Part of a small language model's weights.
Size: MLP 832 SwiGLU, 11.4M parameters.
Architecture: LayerNorm before and after each block, rotary positions, skips across layers.
Training: a variant of Adam for these matrices, 525M tokens, 4006 steps.
Each number is 128 + 24 x the weight over its row's rms, rounded and kept within 0 to 255. Layers, rows and columns count from 0. Numbers have three digits each. The size before them is the row's rms in percent of the matrix's.

# up: layer 5 MLP up, 832x320, rms 0.0456, rows 422-447, columns 240-319
# down: layer 5 MLP down (transposed), 832x320, rms 0.0428, rows 422-446, columns 240-319
# gate: layer 5 MLP gate, 832x320, rms 0.046, rows 423-447, columns 240-319
up422 100:116107114137128139133127126122122154122097109130133148140157167139154111121122159152123089145121153143113138096091105095109090152120118139070126093104118143148126143122117100101107123149138133136115101128119131122148119151116125113128128162
down422 097:124120088149151124140137152092143172136104128135144154119110125091154160113143080133138101144128143111177138125137129128127100111083153126143120086153145110128090140159139048128115118145151083144145119111142110148151141133135148133137105118
gate423 096:168112135177152133132117114155093102163121108091125141130131174138128106154122147131082126069119131142149151153112149116117126140115115139131100118077142169190136113172151122123090103147137157132120116133132126165147141195134129105145137122
up423 096:115136133129130129152129131144108138106116134141145113165146152101113150105136118107149062147092122119168154157104101096089129111085155186170127086074122093163164151137095118107147135129110142169121114140148170111168128116119126132100159154
down423 097:135120089164165088116155117111150133095090086135159103169150094117115120094141105129116097117094108159159119157094094109098138176144157121144119064150123147119116128146133132132123107152091118147090099195168152102145134121135145110114170113
gate424 098:110133087085159121161151096130130136128157128132087124116148158105131111142116112137163103101113132134156117099124138151145114102148138139128156107148102132142102152126150186110097146102119133102093152096128108129128115122118121118109121085
up424 101:141125153092119119126112129097098096138065128110145099131159090116131109126112170159112146144129151119161156093137123128166117147109133159086123161150120118089130130122127145180161134141159130132132112105171104131107105150145113101080106155
down424 101:125128118134185087148106120135115126161131152138122107120184140113120116146140111145147098136120143129106142149111128137078134124092105108124094085111107088148158098135116150105118078115132116108134161144172155161121126166162154143142112153
gate425 092:145080146131146170133095102141091089116115097075118139134174135103099084170112113112115100145126127126160109120121151129095103147110164150150128126127147138144152150146164165076078109109140119118130103168122137116119137118088122077121137115
up425 097:169144061119112115098132099122096114089129109144072100164138143107139099103112133126129117159126136147189113156147094085116151113145133125140172117138123132127100143144127121142139133111154172158130150122176120157114137122095109123105104132
down425 089:087120113123120118116099117115083091101115107139115122134121073150151107141139141136139147120097120140099127178091170114121170092086143118116155172170136126141105092139163128096112172111115157135145135108103158125153113073143077113072075158
gate426 102:102094133101094077140132125137145127131143117140146140146082103086144105206103136145129108146111116085105135150176137092126096111167125169117136117149130145117107127118167132132107133122132123122124125114087096174129108121185121129134195152
up426 095:121129122110077141161160111116131134123106120109123159132128111112132093129134151156102143148159150141135114159071108145153149079129094130137123131138086150121150066111125125120157120128146147143119168115151120136092140113097144087122120120
down426 099:144149094121142146105142145077124101126149053095127122100121171131170138117144152142106099113094092139100171126082145097118143139155142130149123151144096109138148142159161132140129148144118140084139101142154093185124110108150106133108135130
gate427 097:175144112144164144143173160170163135142086122129113146145063133139095151068107145129124130115133160128120169174112145087120134110133068109192126173119183143120112097108162134135101153149150156107125125140152109134138119134109133155130134109
up427 102:148107137092072123129137102105081084104093143120183132165126143065148111129116106083140121107146132114163100132077119155115156114111106145141110104114105144141095136113152144156118112121070103149164158135090135133102170094147154108139163101
down427 099:167139111104118086168112118154109181132109133139091156111146101091128169112081139130152162150144102131145110137119127128158152118106099130176141123126167091177134115127154069081147084073096117142157119108153163153103133103129149091142129111
gate428 090:136121132105121124113141139102175106106104096181141138130148109134087162122194100149146120064099133141089110144170125132139139149154113127135119116138113170097152087103160107132113145096095148107120116148149083217109080102147138121136132056
up428 091:163142106129080108115078130143130123093164107127123148126154116164190114136114106157142104120081134121129114169158146163124122078142109122166123090084127177139172139122163098116112051132117133108115124171131113151126108118151103089133120064
down428 092:120121126126084083124131176133144084153085111105147117149128055157104167138118115165083147145107126161090134101140111154104127129081156114115108143171073141104093096102121089134151125102136113145116144148146129146139103128117142119139109124
gate429 099:122153098162092148138137095126131108089096127113156167125122131145121156128110157104141103133112101098155186129129155189131124176146087117147111141127134119132121133109138119116146142143119106081121113103134141074151122118137162143100123098
up429 103:115121157116130129097180157085102110112094120119114156144136146148113106148121076131088131144144139085144123103115146070150153127075160127150139157124074168062129118129110149162136150129138140112076164127147151077102146130143135125085153194
down429 105:108129159114098114115078129159169127122121131106111133134124170170126158092108136158152143125154141149112140090153147076117146132108163120100125159140060152145113104187137102139143115131105153138155105109097150077162133125144121122126130116
gate430 101:125141122115107129174118091131143129126107132125153138131069095110128125134119135118114156092143099126153147145163150121103131158150107099127147128128115133133138156186165114095109116138130142118113145158104109127112112182140095086126158157
up430 098:115182137091146106085111182166120132116123129135111120120123117142151126116136110096133089141118166114113077128158123156135136169154180131137136080110153113128146189140096134154102098109085152114145155150159122156140134075126121162138115140
down430 101:142147135175164080145124146129119120144107082151130146115095084094126117145097136148125133138117100106155133159147101103125122100094135124115184132155099120113110162109159122098093107153175136166071129163105126164069121152108127109106088132
gate431 101:162120120182144148090122136163124127110093157151127118120130098130109140142112118095119169110081093116111144145175125103153102097099117149124147128102115125123127092155182154130145130136128166164137111118143132147129103111155137145125165131
up431 102:125147141140107162114115134147108129122136127134175125124133174143119086122110127133164144193158088167143132140108192151113129150153109136119099145147126125154137118167157127110121158191124080134147100166114154123146124115130104146083145149
down431 100:093151125095129130112141141106091109115120122129085079082087174149152088136110122128149141123134142122123128139093148126126137182140128118145125152122118135116115106113095138148151131107131099147109090171151132137107132128119150113100088125
gate432 100:127137126145082142139167110112119130157110130117111114120150129143152117127152128163137119111108111108120076133121109118171154154115121138129130122092144115174144173110081147131094135127130105110128138148153184170174184102128085148116180087
up432 104:139129118123143140104172093172083157138159080128114113107128158082081083174114126129111150136142139154141134140144129151092148118185093094161132088129117131131129089116135141155107133126109150162114146148098173150121103077112144172148091102
down432 103:129122143098144130155189141136146112142122108150103161110112159163120132176108120132144126149168116117101118120122130153135131106137120117144139097142117096144081122105139152100103130156111154115136124116083091139146105132137154142150139126
gate433 103:171133125145119124129151087159129056153175137165132116102135141139107150114153118146136133110137155123117167101094153086164148176122128081154115135130116180123131166153116143097124132123131133146127159131127131145142132109153165155126143145
up433 101:163149169125170145132119136161098134136111141124159118117089145108149177129137126132135160158129135123151150118135152134092100107096160137126148133126116106152096096165081106112126142148177133108120124102125173099117134099135133129126098109
down433 103:098119110138138181100129139137117126116184119067154169162117138091098137122091101118150129106088087125174145131137108122141132136147133149115142120117145099122101126143131104127130145123127106143121108129138121112115087155165144120121114089
gate434 097:114078150134131139112108132147164160111099147101147145126112136095124125143125122071115123094132101140147153117127149127127111125122202116107141096144137149159137115113135166123145105102156143145152129156090071123106099148108103123129141092
up434 103:136124121110149110163100147112095140121141109169131100133160137111150108126107164136125119168109125120139108142140115147065135119144118108151099117107110130125117116160165098126079169146127094128135113095122137103159146139128092156126140150
down434 101:098147124135096100126118125131138138136139165137094113138128154141167120115116133131137134104169129106150119091119108078105159116154132171122141129170083151149108163161145108131169105131133138121134135102158132111115099153147171088104087106
gate435 095:129170139133126164081111141142104103133138104141121155123128122065151170133104101146124176071132112148122114134145102157114179060118122155119127097125129103130094105134146123142115116176139094121157150111150123136117094097168169136132134129
up435 100:134117108138148138176155163072152141133100134156124086120173141140144112138119107143148090161084133098109108099083137141121120142112109150164126122151120123086154135103138126151132127143136131163165115128114103182177096147169114118114137116
down435 096:153132166150124151183123185107129140128122158136131097087134128105128129122100128121157130112127140128131124134098124095130129158101145099132102095151156122134152127128185124087143158158112121137111092143116117105120144135138127101106117123
gate436 101:118134157127073130124127127149143092174129116119099175149140131164107108139110115169119087118141104063099196166103111116134137124157138131092155198113150136137108135102149104090120103150124120149099151138155127124137125151125145132119144134
up436 100:128122146140153137142116130129106102166131135111116092115105135170147181133133136152163135142110131107125127133108137072141116134096125132168098133116115097137136162144120161115156134134127138154139142145111104097154154153127129130163160130
down436 100:109117094076157133091113077137109152111114108137100110118151160126128137142121158122098131156148164148130135112100189107103146136124127140110145128130124154101117098163131134156103133102134133098065105145137103144124115139162160137098130130
gate437 100:156178172142180102057125127137092171148134150091139181106115080156153118155089121098071121171124142121117127181178157116127120083144119180104100136122162117093119129121131123112135086147132109171113155149107111137167106124177142069161129132
up437 097:150096141116127075094139124161124139103140107121133176085129124153109136120110137142136143147106090117137146121103133121099133108128106123094158070189102126160124164144101120152103142161137110097129121141113127127144092108193108090147118070
down437 097:061160128151124139093133104119110094087107132107160115149139160135083149085181112112137123065136107149119165120139146122124168130121107099205131147115131179085117088090111201146118136101134134131146133105124135111111156107098131126135109121
gate438 100:112181119126124144127135162094128163118110105124141114166104098136110141110095149119121103119140095103120139109149102176155118146130103120144147174118135116139132085110122156116154130179108096106066117093093153107142081126108080167141125153
up438 100:094172139135120095116165144111135175127121125151121110100121137102123140113104096116079100131164072132100111111106121124157133158087137113099183105125120115139100150126162134110130143110170165094114141140122131146116126092168114092100128083
down438 105:131191130112105120167158139153107113164105102118125121103174132092168156092156111145120110134116133110135132111137134086103101114131151097178096119071160149112129164109162172102111114167112151141156127138141136118143135102115153182140137152
gate439 100:097116117157181107112096126157139097142126111129109156100125186110150130103125148130142128136129169096185151130135154133134148126124133127102145097148136107109147121135151124135114108115126137135129165114138151117138121140171152153154147127
up439 103:130150139157159142125099135151138125175108145135121127093156067145140106155105113163099109183132120150117156127119149122143076093129075130089121075169139160140148147149122100157133132111104122128105143155118160161155118186139128104131100092
down439 105:090182140130089136091163143062120141161095113154112118164198159116137174150135112120146143157133109102116082111122141132112136109103086118141104097100090144142121117086113132099117138121149120144117168174156167136111111118146123125143161105
gate440 099:131147113144132115142091134125132140133158141098124102158131081103166111130144139137108120118152130145099129114125128134115116151142128144117061162144132114131123105155123118114127106127168118157136106059133162146140127120087132138119138157
up440 104:117119142108121128122130134159141104103112134095107141105136112130094091151158190193134102147150123141143142126100096117128064091134199143165124101096124141136168111107099133134112129143110137133171102161100117150128132133159122169125152118
down440 104:102133100115153148132155114099120106141093148116129168176107113100094131156128135129122141119159079115103075143156121123110114131126136117122121140119112107099148104105093110124107114086137119115156118110129188133134100123159143118154136136
gate441 105:178140121134113147101122142118110109139128117122167131137155124107134087147121139110152123151150145079144149124120139173121128109144127105137099151141145129109155147111155128107114156131103115143132158126088129123122129136134180090145122119
up441 104:104131155108145144146105096136134140138111154135111122102131116126178160087126116107130107091107159118143166121110147166143141146142112139108139093095165126089102161135138128096156132162100166069128094154170097137113140072119140145135114145
down441 104:133148098088180138133123120139111153133144146189164121146116105117140177124116137136135103100108149126134150175092158155154102116137091133095115133083148135145152078118155131114102158121133153118125118143104112087106141097140132127124105128
gate442 097:124112110112123177104108140101101122109131105129116122149140156154157123125161173133112120162088126111119172072111113113072167145128087124098135169115173136124114099169136114103104123131150137115147125143146136150119109131098140160120130128
up442 097:192171119116082104124135101146131129121154124140090099124132135104144134087173114125151184132120137168168120116102111139170141126119114089129132136126165095085122127125137157116158152183102135115149101112128101132129085156136114123136124170
down442 098:171146103117109125126156156117122126082116099154115157171142110129161113144137133097122126080111121096110128129087153127127146104164124151130144141075163129104126096130131098121130126132134111103136087175115149162122087131144098101085120152
gate443 102:127132095152151103082154142130106141096133125078152140110091149155126103129125083148128132103153141109131137099092117121156079113138130130139107161158129170096136162114137172102131142121152163137090090112148124086134117137108198122157155090
up443 098:181152117105112137126118110136140152071121141151168133143159160125090124121147123107111170144159139127134168101147101123142120158140134147154124156139129086095112134117109131177137122156163131091169077102108143116162110127123130112131172111
down443 099:089124098157171098090126082150081070133134167128162089139116166163113141178146110108123115105124110145112114130126122112106163102105157139125097121127122148122112087153163132087135159134110158175166184086107162110131145111131096144158147182
gate444 100:116167093113109148147124159149151087137117124136110109103128157110094108123112134128115128087126173130134106098133130125155104111142084190164110115119117163137122161153112111085116136112121133116104132107138156121126141160105157164158155139
up444 104:118130149111118137132110127121146179100136138125117168133138147085118148126150105143143138115125126096123174121113135153163130147123109083115119147128067124155106142128151171103103136096142123134119154131135148144152128128142106151130096099
down444 104:116084107098128121171084146124124154122089131120157099178130129112151091133138108169107110151143130092146143134141125159067145163140136151123110162147154122112138136135139148165144109100117136108111157079098167161085073118115107138122136166
gate445 094:172145138158117120152130160146128118135136151077122123145102159087075126137124109141158121129143130078150131117148079160137099060121102120136086150070121144128116141107173148156108119163094154139145107118109114145118128124073138112092167093
up445 091:133140123109136109148137111189120120106130157141141134149176085133173115123155117171109155127140117149113164155115135131148178102109122130182119113165121110111133117129125087128131124140120123133088125161116170124139132125140145149157094149
down445 092:149149064104141079128143132109123109105109136167147120117152123106155117119182148152120118078126123162150146147127131132115136146167152145147140077179149170115144119109159102089134193140121096128098122122134131112115126193125136161134095135
gate446 099:139155132109140120155105161164092103136134091130098091131135130107159136100130122121109127114115163131137098110103124155120121104119099146144115130115115165146118099116154111114120153147133074157113118186121107203175167109087146161103130111
up446 101:103153142108160122148123144130106119078142119116105151133175119151131163124134100114169152111127105130089149091114092122125176111120113140166068138148110134108098111105117143109155130162107105109135161106133131116120144129167136141140135188
down446 103:086159133152143170128145110157117141110125109135104141099153149108155158130128153158131117144099094153071170116131148099151121171131129087144166132147142100127142110115108174128099142178100104151140132091100135151166081120105155111142144134
gate447 095:150112122089144165119133143153112110149121120110134134122109116107108146096098147106083168125156143109134124106130119160116132151123112134129137089162153151151141138141120109111139139114133121140102193093133150137119092166103124132135135138
up447 099:161111125120111158203129128124148102151137134118117105158103117175099105165165127111111106160110095111129114156096099089097125134124144099113162156116156176102143122124162099134113110089116127120123150133114115133121171069106117141116153122